Weights of a small transformer language model: rotary positions.
Each number is 128 + 24 x the weight over the matrix's rms, rounded and kept within 0 to 255. Layers, rows and columns count from 0. Numbers have three digits each.

# o: layer 5 attention output (transposed), 256x256, rms 0.21, rows 177-191, columns 128-255
# v: layer 5 attention value, 256x256, rms 0.117, rows 178-191, columns 128-255
# q: layer 5 attention query, 256x256, rms 0.132, rows 192-229, columns 128-255
# k: layer 5 attention key, 256x256, rms 0.13, rows 192-229, columns 128-255
o177:142119151128108130111161118167138160130071133130127153145112138129151102142118131109123087085102154122108151189145126125079094129144134132127156130111148134145094140143126129119113136113107126108138161134108129124096141138121113124133147147121098101130127107094137097113089148155148089140105146156132150137110152107115143149152148114165145180137118105152140144106146131125126091096170
v178:155161113105107112119148104135113152131136130125132125122155147116187147146139115137125099148083122115108107126114150112110125100117178117108125122125114137111154158170119104078130115149156127153157123153140118117128149134082133122129088122130135078109114140148107154157120106175145124101134096092120121120093138114132085173131140123118170126132107111096130099182127131130124143133134
o178:143111161123138127117137133139141129137147150154137142071162121111110133130115135101136114145166122153095129142106099191097097138127101090114138152142129116143085079162150163097087130121158137126101133126114139114157170151103160125140143149147168149128176125072139079091154115072137110151140129152132120122112165144117124112105130127132129103128159135115102117127108121122130108081100
v179:129094116110176134159116119125117132161134140129139128168115118143165104143114144136123147116136124128127123138161154137131153161136108138101104108110119107082121109135141122132140106143099096113125121141135154122073137122127142130113133142121123112136132174123108119173117139122121128100121151099156116127146098146194118167136167172137129140113150131118117122133093136109119115174127
o179:121139117169134130139154143092145115158136123077124099102109128149134166124160112146141149106137154141126161125137175134159139115113109131099122107128153174127152175095103152163117148099101153171117144157133140122101127148169122130150158154186119124173132112113152125096128097133142122149111100155120138162107134124093098108120133081172096130114138146134134105108090110162118132142111
v180:112146136155146109146180103149163165125147136115156139137108158121113088147087122109114099105136133132119121144110154100108082157147121115151134108120146118101171135149141106148154139108148119115137096140141129155162126109096138106108125120125136149099117144130124115122129131105130117119131127135135102115140096123144149157104103113138140120135187122145126170115136149123151134080129
o180:138123130095109128165109156150128157097174180128081166109160124138119124110157099125111103154125114122131135127134142155145127156130128149152090123126149126177087129109116143115128125131148143124145139088133149108079133160093135142157113087105122135139161089139115159174114087146141148123115119120121144172082156142136126120137141137149120145140110145139125084107138148151092132180101
v181:095131141129166131092127137129084106156108170129132110139154132160113185142097132123096114148119149127122141116180128089157109094128131109124124155133135104141099153122143099134124087138114159152158144139107160155098136140117145141131107084149163111108164078150120138149143123110145118131164116122108127122110114125099143116117117118123129117090121103145131151161108113134132135143085
o181:103139134099145119144125122117140127132130076125120159124120118082177102126131128151137163138100129166106131138091130129104113141133131176129089129144090138112175122114127144115179143143139141127146077109126115159094142106091113092085159135112124111139113145099159096132118117107106130107108121179114147137099149106134129135083142122139105107155109138135132132136117144171168163136146
v182:143152119092113121135108119099141113123129134157139124100125129111123159105133128134138131142103101166130128099144121126124131148124090131113099148079128112129142139143135118126110130145113077116134148113131141125149120146144136146147130117137111125136162100087165098116093164114136138117113125100125155086090132094115128119131126132115106102122123136138097107136131097112134121124100
o182:106104140167108167086088109139091119124116115136160104104134113119133111145102109182096129094192132134100145141112105100177142124120118097119117132130117151157120158095132133110086163132113137131135089144129100123085074132141161127135149088150115126128118148152107162085115097122132106134104150141112125155163116129119113141137140159132155068140164118121150179163124143150116138112160
v183:122134099105152093140154146123147127169107104135136155132095137175135098118131080137104097123117125161165218122102146160121107092104119142140128135121130160158132154126163147119126134123129154098096135146137138094106145102129138130149158119153108143104149184092081124143143084132122153116104162106128122141134156111103113152121159144139113135113093120128138157140140129116128117145169
o183:083118179148103108094124115122130178106185149142110162108160142094128148141149155098142155124158117119121105103090121091118142150143130125114148157164151159095178160106122122147118137127109103148137137132102144129133119108090141121129112142112083131155124129128096137095149087146124179162147134112105105113091163132110124138104126103092126180104156134142165138098109140134136099178134
v184:159163082120106122098118139160114151140104114136074135145124131143119120095095100148166110137113132149083137129102133104141125161122156114098141127118169120150111137103115122119125148121143138149155156101141145108106137136091111161154153110127141128138136110128131139161119127151166120143104121136148124147101125130135123158111155139101120114136125170116135131145128162141149101155155
o184:091119136125113149114108158124167119130165129147150151102111142136124134132140124131145147113147145115147171143104132131104144125106120118131153101142118124146149110151142095159181140109142108120099103154115148119138116095102155114128138135109092156130136137102143143090144197149134136154137126104073146149133155147134141146130149121104125153112132102158132096109150131140125136120098
v185:096142155138144115139123152141130123098131128096136126174146117094094088133165136136098114100142082121139119099130128169125147089163128128133144124107143126126113114134122141137143104129155128095130141132150142155096108158106134143121151128152121120126141144163126116151141095118095120145138111122124118110117130130134151134136129153099102118112138127140127128116109140110147177142130
o185:175083078109125140128112092116118152133130106131097142117108136125113143168134140164110153118153125121127156104110137164156096127131129126137148134139165112152131124121139124107115125141107129139108160100113130124138150148135142118147135147106120091103128148117128122094067121149140110120123114148120073133134145147126139111143122067133148151137152161123118149119144094158113128159140
v186:147129095153126157138125116106090094180128166101142116104114149151136156122150120139093118111109161162150118132145126131160126099125137116104136116116105110147137108137121115162107154136146126107119137116101175134134151155117113144136148132149137138140135117137112151129167165124133128145131128105120137128128146090129170146115157145154161136088104148102113116144116080135110124124088
o186:129108152123152109152110146098134111135152119121096121155113143125101102142089123116181134168117110139139147139143119134093156122098144120152119138153092148117085167106126160170116144135142173157134090104165088162113125130128127096106096106122156153109134181148148137134133107145132120110135106110145158128122145138127140140116138094129115109143156151107139121127122129121129109119168
v187:137121133150093136141163132133127127091146145133147127127154130096135112148120133146121124129169089150104120160088128130152087157132126123150113144163120129127162112150119131133127121144122156155119114147125128130118123170140103112168113156122118123148082089133109096113129124127145140115102168132118129147161121086118114101159147140108114111118143096134154086148168148102155129116135
o187:104129108139103150106137127118166113128126130150117122125119129123101168127110088150129112127135147102146130107131140137125126150143137151138130156111110144138127105145153127124137194099143120096118144124116157133145152092101158175108079142121113120171098125135128127132130108150118098087125138108149116138112172139156125130173114113144135113123114158126134160125139090149122142109151
v188:140133138124132141138126143145172126125135133093151104139120142139123118147129129132100107126104113147167104093146138138139152119137096149147121097141127135119109108125145117117125099111141139125110106089153147165117152130142145115142119162113150140115091143139124174143155133165116149135138150127129133151101146103144130125116131139101168134150178124160109147135129124123125102145140
o188:096137118124145123122127141090096156091126138121123129140113148163149126105104165107175101133144131141084103138111117130151118132113098118132154140125131108151136161105147130115151141117159155147137153114125109112131153118150093119169145088139127137128158128110141135150094128111140159165149126127099112129145167158128108102126115124151114129092134140122159122142119138135148118126098
v189:121162129149156168155117105112108159140114135099138131102128134109131171133094161134137129145091136099159131143128136143152098103121133151106131102116130164140138195093144138133151101150113172142111162104116134138113131128118119073098106131139108133117102141123111155136147084120119106116152121113094137136159125109131092141118092098139132143158069141165144140131111134133125141121144
o189:136108129132127084124133131183145140111133127088115140137123128103127156156143147143135096127116148167121098126107144126122099163119118157126111124105122123115105099131097150113117161089128126137140097100113121095100148109110138177113129116097124156081158136101162127137151109153137132141102149137152141125158105119121123101138136099137138138132143102118082108098150138143091127134108
v190:100154111132139119134097156100146099117142128101152134143125146175115155116128109085113122080113160117115125162131153066143148121104123114104133122156153111151096096130165176103168108099107150143117107154124129116120117146125137108192167150130135146125135150152156083136159090081122128130123137098108144092090092155133130155134120164110120138139145145126112138110167127156107115131137
o190:144122180122135119117100130134094141123093109148119177133120121088119078141130142148113165119165129122088128085099136161146135150163147161151120119100133153134132124122124111160134106120164135123136084102123151120084139103172095118110119127175112143097113113130098136144098171134124121123113128122146118151145117152081106106114123101154130138125143120138136125127122137145125116133093
v191:117132139089100109111171152147115119113108132150117139125170124104096116105115111124140152147131121124147097125116157118107112127160134147158150094131114130164127127113116137113122143156162118169162085132123117135135133157140088124139090146126135145139133127148106108111127091144139118120120130136107142146125141134157102095133130069099089147137115131117124121108130120118138122096108
o191:135142129185097084139127145165133116126091136131119146115120127149152134151135129154134125106136153113099172146145114085129168120154134143147103097142159104138112128165132170101136146098094124101091124109134124112116102083155128112140113112133107130099125121100132146136113135103096145138121153116103120130106155114139109179136139156167196118116116153148094137131132123131129133102124
q192:182118151126108122152147151121129132163140133093088150108099108129129143162128133178169096121126134154145117175174134114091144132152141165126097115143127117131157116161150121135184127101132142131150094116104153101093090106097131103142116167148111139164151192128122134150103104109114129133123111171140108136140133119142164076137128126135126146132144146130149095142153149145114119135116
k192:108158103173147185184171139125126118066112085138089146106092094161110126120198160151134125105078162118102107122106121142142135118138146129118098148165138097162106123125087172120133125111100096100126166124125123113147150116128157140080129158144089119104152160113113156106115108143124071151108104147112151136150117108124139166134165122088127088155124140131144131139132128105058126063125
q193:121121099122121147161123089168109165087135153171131115138115156138143137103115167123084110128148147117122089134129122118106115113126099127160126147121102095133099152124135115132111145122095137110147115125126112178124099128154130124108140100147095080159093131124131139123150087151182126099108119088139132135138102146088127152129066086149128119146134129123117148126100126089149123132104
k193:123147146120116119119110142114095099144156157116140142148110104129114130157117096122157111174091078136125135114112096119111105104099111119120106147107137078067128161126128118131113105142150151112126170154137110160102155127140133138144134141114159145172138150164138089134175161097134114109113110106141140140108123090106130102104111147116143140108127132147159102114133149131155113138141
q194:155162124145123098137112126132124134124136113142104135116153159155142112109113116116105067147129124112162141150128132108136128145124139115107163120138110178133110114100121139127128141107113096108113087110116126120144107135101099109122142146148107104154152152120111149120120117120131072110153105102117136149141143144143142136135135149087094111124123127136141135173147121149143119141091
k194:120105157136132145108130113109138116156137108155185137110105092113136135087122105156096123125097133152153119098139147104120139110115138142143141099133132140101134107118123083140163098141150123122131130105165161131118145144119158139110097133145168137143127157112108121126087134144108112153090113144118149117113136093129150122094167112129152147125101146146138130129126152139128107125145
q195:133130111101121110168117099122123100175144141122144120080111119108152128087141155152101094133110125136131144156124115109141129127116107162129138142165113126154130164100138145119109154118101101092112108149108088148153109096072133133106116116119114123142131096106086121140131084110139085117108107149114150126139130145133146164143125142103128114131128170095146104140135140096144112099110
k195:121105129109132103133142126117146102138135121131089098143120108122145150134122110145102139130123160158147101132138156140119127111098158137149124109142147133115172111153112116145183144106142104114141098116117121122089151147170129176126130139143128105117142167143121139143103104133128107140103133135151140114103135098107111113100145104143181122149115126133119134174106114102167135121092
q196:184136144144114150098114129118112080133115139107128139102109114168123106127096111149146138134073119129137119108124143145134152126142136099092142140111143150172142135128180100100136083158131114151098136149133114138114088111107147173149123157172088099133138172140121138175101140126108121087099136149174122101148127110131114139145146155091107098122146162154116109148148154108099119137144
k196:147135125150107110139115090125094133137153116131159134132107070119119152110116123117136122135153089124125152141122125086116091097146117117123124107134116145129113091107150151138105134144138155107109107109125118133122097162154130127127125109123085153130134141143157111138156133118126115145149118137125124166149116132143130147127134126095111142157135109119125126116127124119146118117135
q197:147136115121086155145130149146132092149120109124119111083125109144137178110133151137118140149130101124149093077137163133130093136081147149072140114147100094130129143123099093137139100129141162151099118115105091123136155141165136140108111158131128125110162122138177089140150119096141116125174130126146179134139085087148131128098138173113135149102127137112152117138121109156155080122114
k197:135149096151137064130122094120098136121120096134101158155092097156110124121112131115100164145169114129118134160153106126118121146131127136137137133139116106170135133098081162128153154119137137126139140122124158156146133143149089181142160139113145132114117140077126132175101124133144116172118125072132140117104129140097130129130126101159142141137116151167069177107115132091141096159155
q198:139145146150117096131146124165129125099117133149150126132121135110104133138107107129124127158106141118122112127103097143091087162119140122164161148125137161123120128124135100127152097155121109154136113154088122116127108134140128141135097132137110133112146123164145154151129135177126171136148115116187114100167134130122150130177143126105126160089137124093127124133098160110101133115169
k198:125122126164115147145100124143107114132101121126113095111116153161098094136135107135113198117111108112142142124114136115128111102100100136097088146092104076123114137130133115115094096139126148168168122147173094129090140122146165105122168093114123140143107118151120127129148117139111155151122115119086120138108101126150112121148130146134131133095147149141138093138135130151129117139105
q199:117117154106118112159102092153146105098083100126160137128146173131127119151136154119092091103141101122141067125140104082117119124134106137174123116137140110115129161110107142144202090103083077138119129141118118101119118112151133107155106145152106118156116137135131101096132071116136125127167099114119135109123117102113152114166144148114153143088150133136135114143141142123132152112124
k199:152144122147120115128143133127128098086162103116111154131129179088123156142145155151140129081141087164134092177086131120092093085162160119101114135120156113106120131108116160120129157130119119089166134138101200163135146077134140102132095110086132132122103101164118141155140141158141142135186139130133133132151164057142119107105138105129093120129128128174152162140114140108112075169143
q200:135164160118107124145145132112116099130090120119141114100141127119137118056137153128147114114137103111133144151148148131120135106133165083107119159101129151111140127122133159124138078125138145111131118169133121129141149123127143163115134113102126139132133072097095119124106084112207077144122129142120130148134107112109130112120125104190174135132076152122143130124122105161089126159130
k200:106108109124128085148106107164140148118103148140118146127144146176118121126108117161140155134129114142118120112114124170126135118113161142123138157119082116144101133146110139076097092071119127103124148127099089157116119154136066143115136101125127128129114116122155129113124125114098134173125137133140098133132159147098101141083168154141111124168137158106101124122084104120158145110103
q201:128148130168085120142147146100154139116142105143111124137131149100110120112075140152140132115077125107121115144104136165122153120104140140089102170136102134109109129141137083118158091106153106115152106146125115097095138101104111125122178103105114078092118125128146138141105161170130147125100151145174132130088113130137128157106133146168130125177144127120108153127099121149148118140165
k201:116143093124144125093127138146108168149121136096157132149125100157111122118144119107119164145134097120135129137138086094137142160139116147128099167147129163167118131136124119156124112148137115097164141142164128112130111137129109154109163155097087088118115113109082113128116141132128136151120112135135138119115104156084139119125103138163129121145138127119116133155157108113139137123098
q202:116113129129142108115121082106113107155111134115145109124123151129106122082146159093133163095169123124139134111136095152131119126098145126099129107142132161126115105089061139114120114129113139101112161117110138132103121134096129104114121117124097130131136119079125146141121160095182130135168099133112137163069121120109148151102131072187144130160138088143126140143050163112100120147137
k202:138123148128185129086142134137141119144149123142115165125170135115157078116152105129129124111115110144094110136146129127129148176121120147130111115112127121136124080168133097096133138146131106089115102156135187122116114169120152148108121118128175099115126153102147138146140110076167111121138133138137122132139153155127138129131115128158130135136112062121077175091133120159157149098152
q203:143123103157148142144135145099109165132138105116110116117111119139133166139136136126156122099174112146134141132145153124134161117115151129094121142144113116137108132129153150136101110122153105147131141137154128135161115133132141142116170113108115115162149114095125140096144136125167126112122111189125126109109139158107145106153122126160083141150129137136090184133108120133145129148162
k203:127124092153112118138114083150133140122119161156094104161126104098142137103114115128107108152122103079126137108184149160135109117131087150143133157127145150178146109125138088089124176084148107098143154101098122154126125182101104153137143097111090169080108166116123102147159162153073127145089098128134102142123123124142116115121135128141116101130166120146108126134104158111150123144113
q204:122127144130110093101126099113118147143096152146122088093155152170141115110094157098134133101121130146153132087134131107131089144077090135143164134158124123119118112100111128181100158174134112117137135104131167110133155139158119085105092106146146105144121094146151122131089099128131142167144128122089185158153150141115112143144138102120161136087103137132139126165110156124145129123148
k204:147120114087121124101119125122154128148174077141094162138108124098151152156106120144131077126148152093087107178098126147075114107133152156111125144105105098157118118073116104113172160094101114125154100124122164132137152099125087155142121122108148134104090130124114140105110127157139130081147106091134102166118165119116145102126156083129101151109124146154080145077079139112116103160139
q205:135097107114124148069113125129110124154125118115137107132128136166153152108136171096104108149169118114134126095159127089110124117128155097174085116123122159162158151094163136155147091149121151146158142089134196145145147110149147118158111120153120120150117140124136127123121074156107124176140115122146170104129124140105139151135142098147156135153131135143125070143114134138119125150139
k205:147122150158137144099125116151119140138159111102132143108127134104146126112126114182131112114164116130155126136135134133162114117156110149060140110105090117100137110137163099085124149126128115070120141162135126125133116119119131105133099143121110174137119142113142122129151131175117120131110105133115128116179125132133118168119139113108115128109119132104156140102153171152173112104130
q206:119087182147127116151066141132118157109091133138088119096090095078118145115107138103117122134163139119155095124109150099130107167129122090152126144144090162089109060130171165123154075137101132138147112127122166107087109167152116143109125145103122124164130123116095139116144124125134099132123112161084076098104124109166163096130110105132172126098118156099124180126095091108122133159137
k206:095131086157105111136106098114128141109192143155148118127129129133110134158101095111126174090119112168150105090163165157163107147097118136121087096163100145135138129190127076093135118124134113101154141142155137135156106156157123116102167118132133144191167109191116131135091172155135138165079108136159125136184149133122106124157129155133107153149106119106107121106132131117154133141154
q207:146085125182146119132143152113093143127092113106111132126147120169070137155197121125141145117134084123093169124122168118141109170128131093103098152105169101153140128127149094055158127127151150133119129149152143133132139072079107131122130141135117140145100145135137125110112162136156109112099161099149114087080081163157123146127098131160133128107131115111176110134128124124115106134126
k207:131136126102148098110087157136156139132124160093128132102135122139123116109125098169144144143109152119113122094092111107151109148151108137192141117132159104118120135116148126142120087145114153126141172102130129100119128162130099127090116165155130153099119079093141139129131104127121103112140124122138138149120121149134118092110123130121136106118165152122099099142153102102135138071131
q208:124124117126099115127120106079188138185138133167151105125133098107139153132124101190172115144127193096148074121122098101123147118112097097129095100113128133136149146100149129104074149182099105091124151116094134132147093187105160103123133115174167103147127109167114082113091127092121129083112166101137062179202123147173155120149140119112142130116081134123149122152158077131104111065118
k208:092108108125137148128154133106107146125094105079082097099098097120128130127120137165118064134138145129152108143179134124136133126110096109122107134146117180155128113077180155107108142111068136143154143131166065115162093102100172132098154112158104109150169156119132123145147139131111150112192089140136093120118109148139130122145123167145135111136093137108153162148144162140112133132163
q209:142131130157104113147143170140120121149115128114123079136151146110171136153080135152091156116117127104068152147137113146132140140104157129123100159127124112132149114100102137142113164141155171089156101175122169075158165149118141116159098119156110133132100157152117110094136151104118146132132079090115165123108107162138145137126116148120153121147101180128163094157149142144105146111158
k209:101120158140108135128110120127153127075125121137156133104088098148100095102182134157120156104176106116148149149130119145117101112148129158106134114118070092131133154138125082124121111098165126112141150119165135154084071105164153127135110088130109107086104131109124171112104166151121157133150171112112125113122117161090102145111129151122136100133141118104128162132176118162100091161089
q210:108144112135132123160101112132117134092144135118139173114086119155113116140129101090109128161116161141108166099120081113105100117143138136089162084130141127092118141141141116095112095139105112119096130155138118138106105136131088099109107138161139110118159125139173132146120114125146148117120166143149119118111181108103086116127103126092147165120150125143137145100104122139096125151128
k210:138105133127132076143116133099109151116119145151110141167090133143146142107153119130105120151083156161083134118172096133105159125152123137103163087175131128086127166153090154147124164147130110143125098163116111133153165131188113127160149146103160127150119120121190083120138098098160103124112146136105134128118162158184102098073149158143141139099136112135122151127120148097102122144152
q211:102144097163093113121123141136143113116123163144126165120131138143110147110113157133129133095149175161147149098132112150128113099126124154100149082119146104107110146122124120090154116108141168085151128086098179120080156173145122141123073112141142096134126144113142148094106153108102124137118141100145145108141131147115095114097174116098151082112132133091131077142119106159121120104117
k211:156135114158129131120108142155163115106154121122115139125146130150131109079140113178085110101124086108119100134134114139110140150115182093133101141114068147138078118110140150087176186143152083134148138151096143154144151111147155103105087139061112076121111094137096145147120126091144116130080099156095116163142122122129120142132140124123167090116147124115132110127127145120138139147145
q212:155155099105133152148151176096160165136106122099115136121131118144084135166113155159133108132099099115126161142128126121098151129158144095142118133123158145109138128083114118178119117174134121134147114124144150116122123108140121136126130073143147134131157151140098128103121151112156141107158137130100148161146105129125102084075128184115118105148134142143140116080125121106074100137130
k212:154134135115137119115132115160125113120107135139080076182136138148167099143127107082142178095129190090139122106130151117114104146163123128157123150107137097144127150124182091150127092088115141111125159121136102129072127095110158156151160120098113107125124119139153130165074128153099143162146124165146107153162137176107125168123101131124119133125177143141179142144116087151136189089088
q213:166162094145163129083178132078135113106132145116112114124122077121136141147116149150113143124109100184105145116160134142102131101125147095106108139134108116128094151129158151098153115121131137114135075117088117157172061149171135086137114131093160110194126138105123110135150080139155129106149130194097102137111083101130098153148105109120123120110150111106139171124103071153109128123112
k213:110141120105092149062117133178155103145166123127137141143147166102139103132126124144104101113086121088127124160126157147105120141151073126145098129093100081134129138144131116131105094155137121156128061136091107111097120146106125119163122135111114152105124103144108139122114125116068131132111145110101121148152105118091151100148105190106110150122138152148126123151118169126133126157136
q214:113115089108075152166133149138139119122087138102134113040190154099123117132166127149144135097154131088123129111164104111111105086104143136141155115125120144157138156138122113155080133151107143132123151133119161161124082109124166155116107109136172144167081165146114160156143122147159104131159116146086165142075109130113128090178126083104106152146099131090186099124128133128128155124137
k214:114179131134134146158113164131154089121151152125107102139123121202175146152151129126153113126127120153134180113129120136158109075109063157143179088133158120152145104147060123149122125094167138129108138125127096110132111103154122205110146109104150144138138109110172144110113146128123112083163160114125131147091124137121121099154111176157142117144147118093189118110146128149138153132090
q215:173110096147102148110134106143126129115155078155104167122138165147134110144099112121148112105159134154155096117099082101146105086100116134116122171119157106126119143094121084142185141120129126118165158149143128110073114124077117096099127136153118148073149133126131104149094105123140127149114134125153131123089150111150107108160172159133156125126178137188107131105143159067151130120093
k215:160114167099102105109125148146119122071120062102083066095104182138118128125097086137150107120158088150137065094150126123139098126123172112162162113118144152104131100131131079124130170082116086092092089143149170082115162119126119092152082183121108057128128103105104129102159132139151139107090084135124156108182107104125114137166123117120164090115141129130117134108135119108071103163165
q216:108127147116168055105127189161140086133112143165137124123101133118156124159087106135116131149084154062133127130105171150135153127102148082121086104197140114120150163128130112150147166157155136108160124135136155145117156123081136155152118131114174109141113102081096151094133065101152132126123145125141153129093135186153120085117121125119141123123168160167103137147133080102169074124123
k216:138178112157134164144112138097128129126116081135157098149156138164180097086147166156124142110125128191141109104132088129085091131115143099172131082137116123085136091133184119157124115172100134141126161177100103089123108096091172155151124102114105126085110138162161151098159122092068140130117096089113117139100172108163116110102140132124119153140166126076152151106152158157149136092068
q217:103161136148092098135112135116123113158087114156108090191095107139145162136166099064119137105146099199112183128141101096167126121114170106116165152087156143154159101104131157121120114097137131126125140170186169107089104197096150148137116154179101167092161131177129145109117095132105182125125131131141125079133122114111193109114131137135162109109161171139136123133141173083099151153122
k217:109139128110077096146124112126067126083132108141135113116090100140138144131158130138152145175160146106115146158134113107120052141162151123104131087150133143112108140200153112147103123125171138168169122117152122137125091170134168128086127081144142132145168156097147093141119145177154101129127149196088124089096099151126089156156115165106120148147151098101192127182091140100155094121130
q218:165141156109153123135136106130158116102130131130112128132118187144074110081097120124153081139105140148102126133110085182100119135117152169122099094120175163133155183174105087147125186108121103073112142115124108125101104155181136163122142135165109121118151083129145156119109108162121126162108110120168078121112113114116139124174129174136165119135176123096167147141125147140119119186145
k218:111131122166084143133123139119179126134101061142147121115131129078151161171137166104124110133100110105157082161136127129134125144134118123154161141187152158116164126086119152144101128118182155116150145107146139140119146098135115107074131086100119139130142112081116130126117098134138116110105122164132097129134118119134056167102184077102156156116102126150092113145124102135148109091077
q219:180086173131056129108133105115120106133102129136146146098114108110101140121160104149132134114137171122158106078140104160147107121128103121128136151130122141136129106106134129152140117125099145160082131105126113142137115158136136078095141126113071104140120112142138130116126109133148145131153092130166155109116129104116143117144118113157127144157130145102174118163163164139146116103155
k219:166060105087149090109151175125120100104109105149165127121116073204146099144152136137059161112107102095178150139120090115129146090182118090118128132193162142090168105149103121163161173126133115139099105139140145155170117124156094157116127124114181128141123131065131087107125135128123102108149144110087153090091130150142086143145131165144145136169085134143142122147090126000146093127040
q220:160148114134148098138092141157130107184155123102083092113166116158137133195098136094118131145127083094132157110107146096133123150119138131103147151127132134123099100105092129115138127137172115169106119137111140179156129095112083148132118152146137128095119093108105175173175140123108143128175083102109075089101100141139083118128154129124178162109159116135111135101148141171166142160090
k220:114117113165140075169130107132137127148081144143119140121138156080137088090080126107161106091118169139142150139121124086118125087119115109144149099148172122121068074121139121111132116100094113148118115109127126107126164126129133156139118167156173114154157085139178139117131145126108145077140183124107124129130081119134113128153157129129101126106183121073135110109116128105115093092106
q221:147128148082161183118113146111136081126104174132143076128097141136098185105084114102160146129081127165124140138131138117143170153143131172163111113129141129172180163125122141139170100096162129111147126120045094149114119127114103098158118150146105121166076119135152138154119142128117112126124119161138100131167149142082139079185097170165099089145111146127142114127118152105090104140111
k221:103132116106117153102130141142128111120129140141132095142102161133138141095131134137132112099117155112089097150120164083154164160112097119158109165158163092105108090165100095114162118140111118131138131154106134153106102090109132112047079093109111112181130191102205114125119102129119098164100090136134116145161135148112145169138154161144099178115110147151121147136095112126126139158087
q222:120111133099121137103111107141124171087143161113120129122104149108115153127169160085149156169101133141134125113120120127145125132091157149170092123081105085104116066153105138113106157172154120125145115116095130220178155129150129174090118084108135079114114109142165154149103126163118129148118158112153113145132124102123123106146138123185138147166141125151130150139098110134133125138100
k222:146105096143060120132120147109132110118126092081101149143153116068152110155117147110133138110102133103132138116135151104106188150118087115122130118153109117120126150125141089137136166118123121115139102096153147095125154119104157104134147094123158115134104119141104114093108103154088147137152175103134121171151117135152079182125162183142158133134117164157092174062115150121150116161089
q223:145139121116167110090155149117174141149116138092089134110139172128166106108120079123112124110130114148141162106095157127126121141120116131126161152097159131113182134163120129123114157075146159118101132122105152128166176139129089130131122064110102150137125125165174137132142156158124116114107124147143128104127140118138178107124158071168148114096112168154108101129107128160151105134103
k223:122145127132116126159098178159100172115165114128148130140122117136163088120154142100106122100114088100107076095136155154142148134135145080110112160130113121098116106156162122146131088124139135152086171162135162069149159147123134133104156140087119097112153136116175124099079177137110120111073174112127141134106103159161174090122165111132109123109135123123107093142113169154095141141109
q224:127096146122131134070154151114114112122151142057146124118117133151129121160156141118124131112115123163131131090160175117132116092084137110173107132092126107103171135157142084142134113148171155128131102133133125115100097152157147170116083135098143142145116106140119117172124089096130174102081140163131136128109132141158119098105159092147131126102141100127154105125122130134166147163111
k224:102177097135115147110097164149126158129088140145139098146097108132086134127085104149121070127132105112124102125110123135160086150116104125166121119135114123155144086139144114144069101134089138127183129141117090102119097109157093116110125102132146147080158060113124085171126136116113113136145096056139129139136125099108164133109152094134092123151107067158130101154124130146143126184155
q225:110119107161116104137127142112115116118138154158135086103132140109096147107089173133111075144161128099135115105095129116148120148130086113110149141117094145150108162092077159145137135151131139133117110105109137120120146153107102077119140139149115127109128113141131113072112152117185135142198154107123133127105164083129126124112133113082134118114113149131129137126109142123136085091135
k225:128126163142131136110164140141118092142136130121068171130151120138118114093171106138099116123119136116134147128148100134146148140152168132145138131160150126184162122128107127110163118121138105122152133134093128137125108135133152118142085133156145127165113190126156126109135132165134141161137120141117125111107162118124107102123164128112178168147129156124167146143156137142117122128135
q226:138147146130152103126134139114172164155145165120124095104151094152100118142132096137150151159123138132162082119136093138092148133141146102082141129159107132131136150107122134142144106136120131129108130122152125104135117169111114137150121130122117105144185110123136142157123179082124144167091155125138133091138134138132144097132127135113124106095146117091158109102083165139085148134158
k226:121097117150066115130196111114134129119129144143093121116159146145157132103112109139090122149135144151113098142072148145146136109106151126131129131165116116152129123111129141125124133143113148135162130133115137131140083113133125105119121107126142137157128099127144155150105110130131151080136116080084115127120134123138141147123104156116134097150133146125162129148146148122147121117171
q227:176137145149139126131100133131095095131127124141115118099125152098110141117156109117084113157164134134149101113132109140110140118139143120127132131110135122151122178078108114124141143151104159129105111132142117121114113151132110144099080130132128087119144140120133093100114157127137142120162154151112146130111147103127122129164118130126094118146135096121145127126092150116133111105104
k227:114140140130113110129155152138106109132120147122156134143130102133132141134128102113146113146121092153129157124127131083154140122122147112120120117154092153179134110131116139122086149130143151121113122139107138106162107162111142101115104058141138165149128150103166131141122131139133140146113090141104128094110141122155078121105142161114166160128115121116127121157134129121149110138143
q228:102139145135128099116154145135130123118114116114065130094127134136133147147125164104138107122130135117118118141160156121129113149077117135158131165117135154119160167183118096169125117129128140136145111143145125146094125139131122108127107121150115122170156136110130154127140115131137132129113119131151127123115134159091166128110122147150108165118135142093136074089143142137121117135124
k228:121103134130100160134148144160111093123153112125153126118151172171138124154126107124143147119164094127163095127099123117150138146117133152134146111148109133110127112101151118102134099117099148109170129169148121163157139129160103161134125131125174124132116112140153097155112136134144136156113120065122088133143114135134139117072104121127125150165148109172174135162119129103099133140122
q229:101121127144118172096149142121130143146150126108177110112148072127129149141140165131125152088153126124118132115129114113134134153117121120157117121109100117125118085117147129121098110140132067142153159071173093132113127120108155150152130110156128103118138149115131126089158140113121159146146100128141101112130131115115126109120172169116138133121124125128128111136153096116161128130170
k229:139124103144182156092130140088126127096116122113138137145114149128123132143140152145162118128158074104108113150136124123092099151153116126123125175123138145165064114149164163135123160157136109147115127150177183134139133105079108162115146142103125131116105133137133103123140182123114132113138168132145160109127111145068121138111134147109133125101105130144141122138114105123138107138135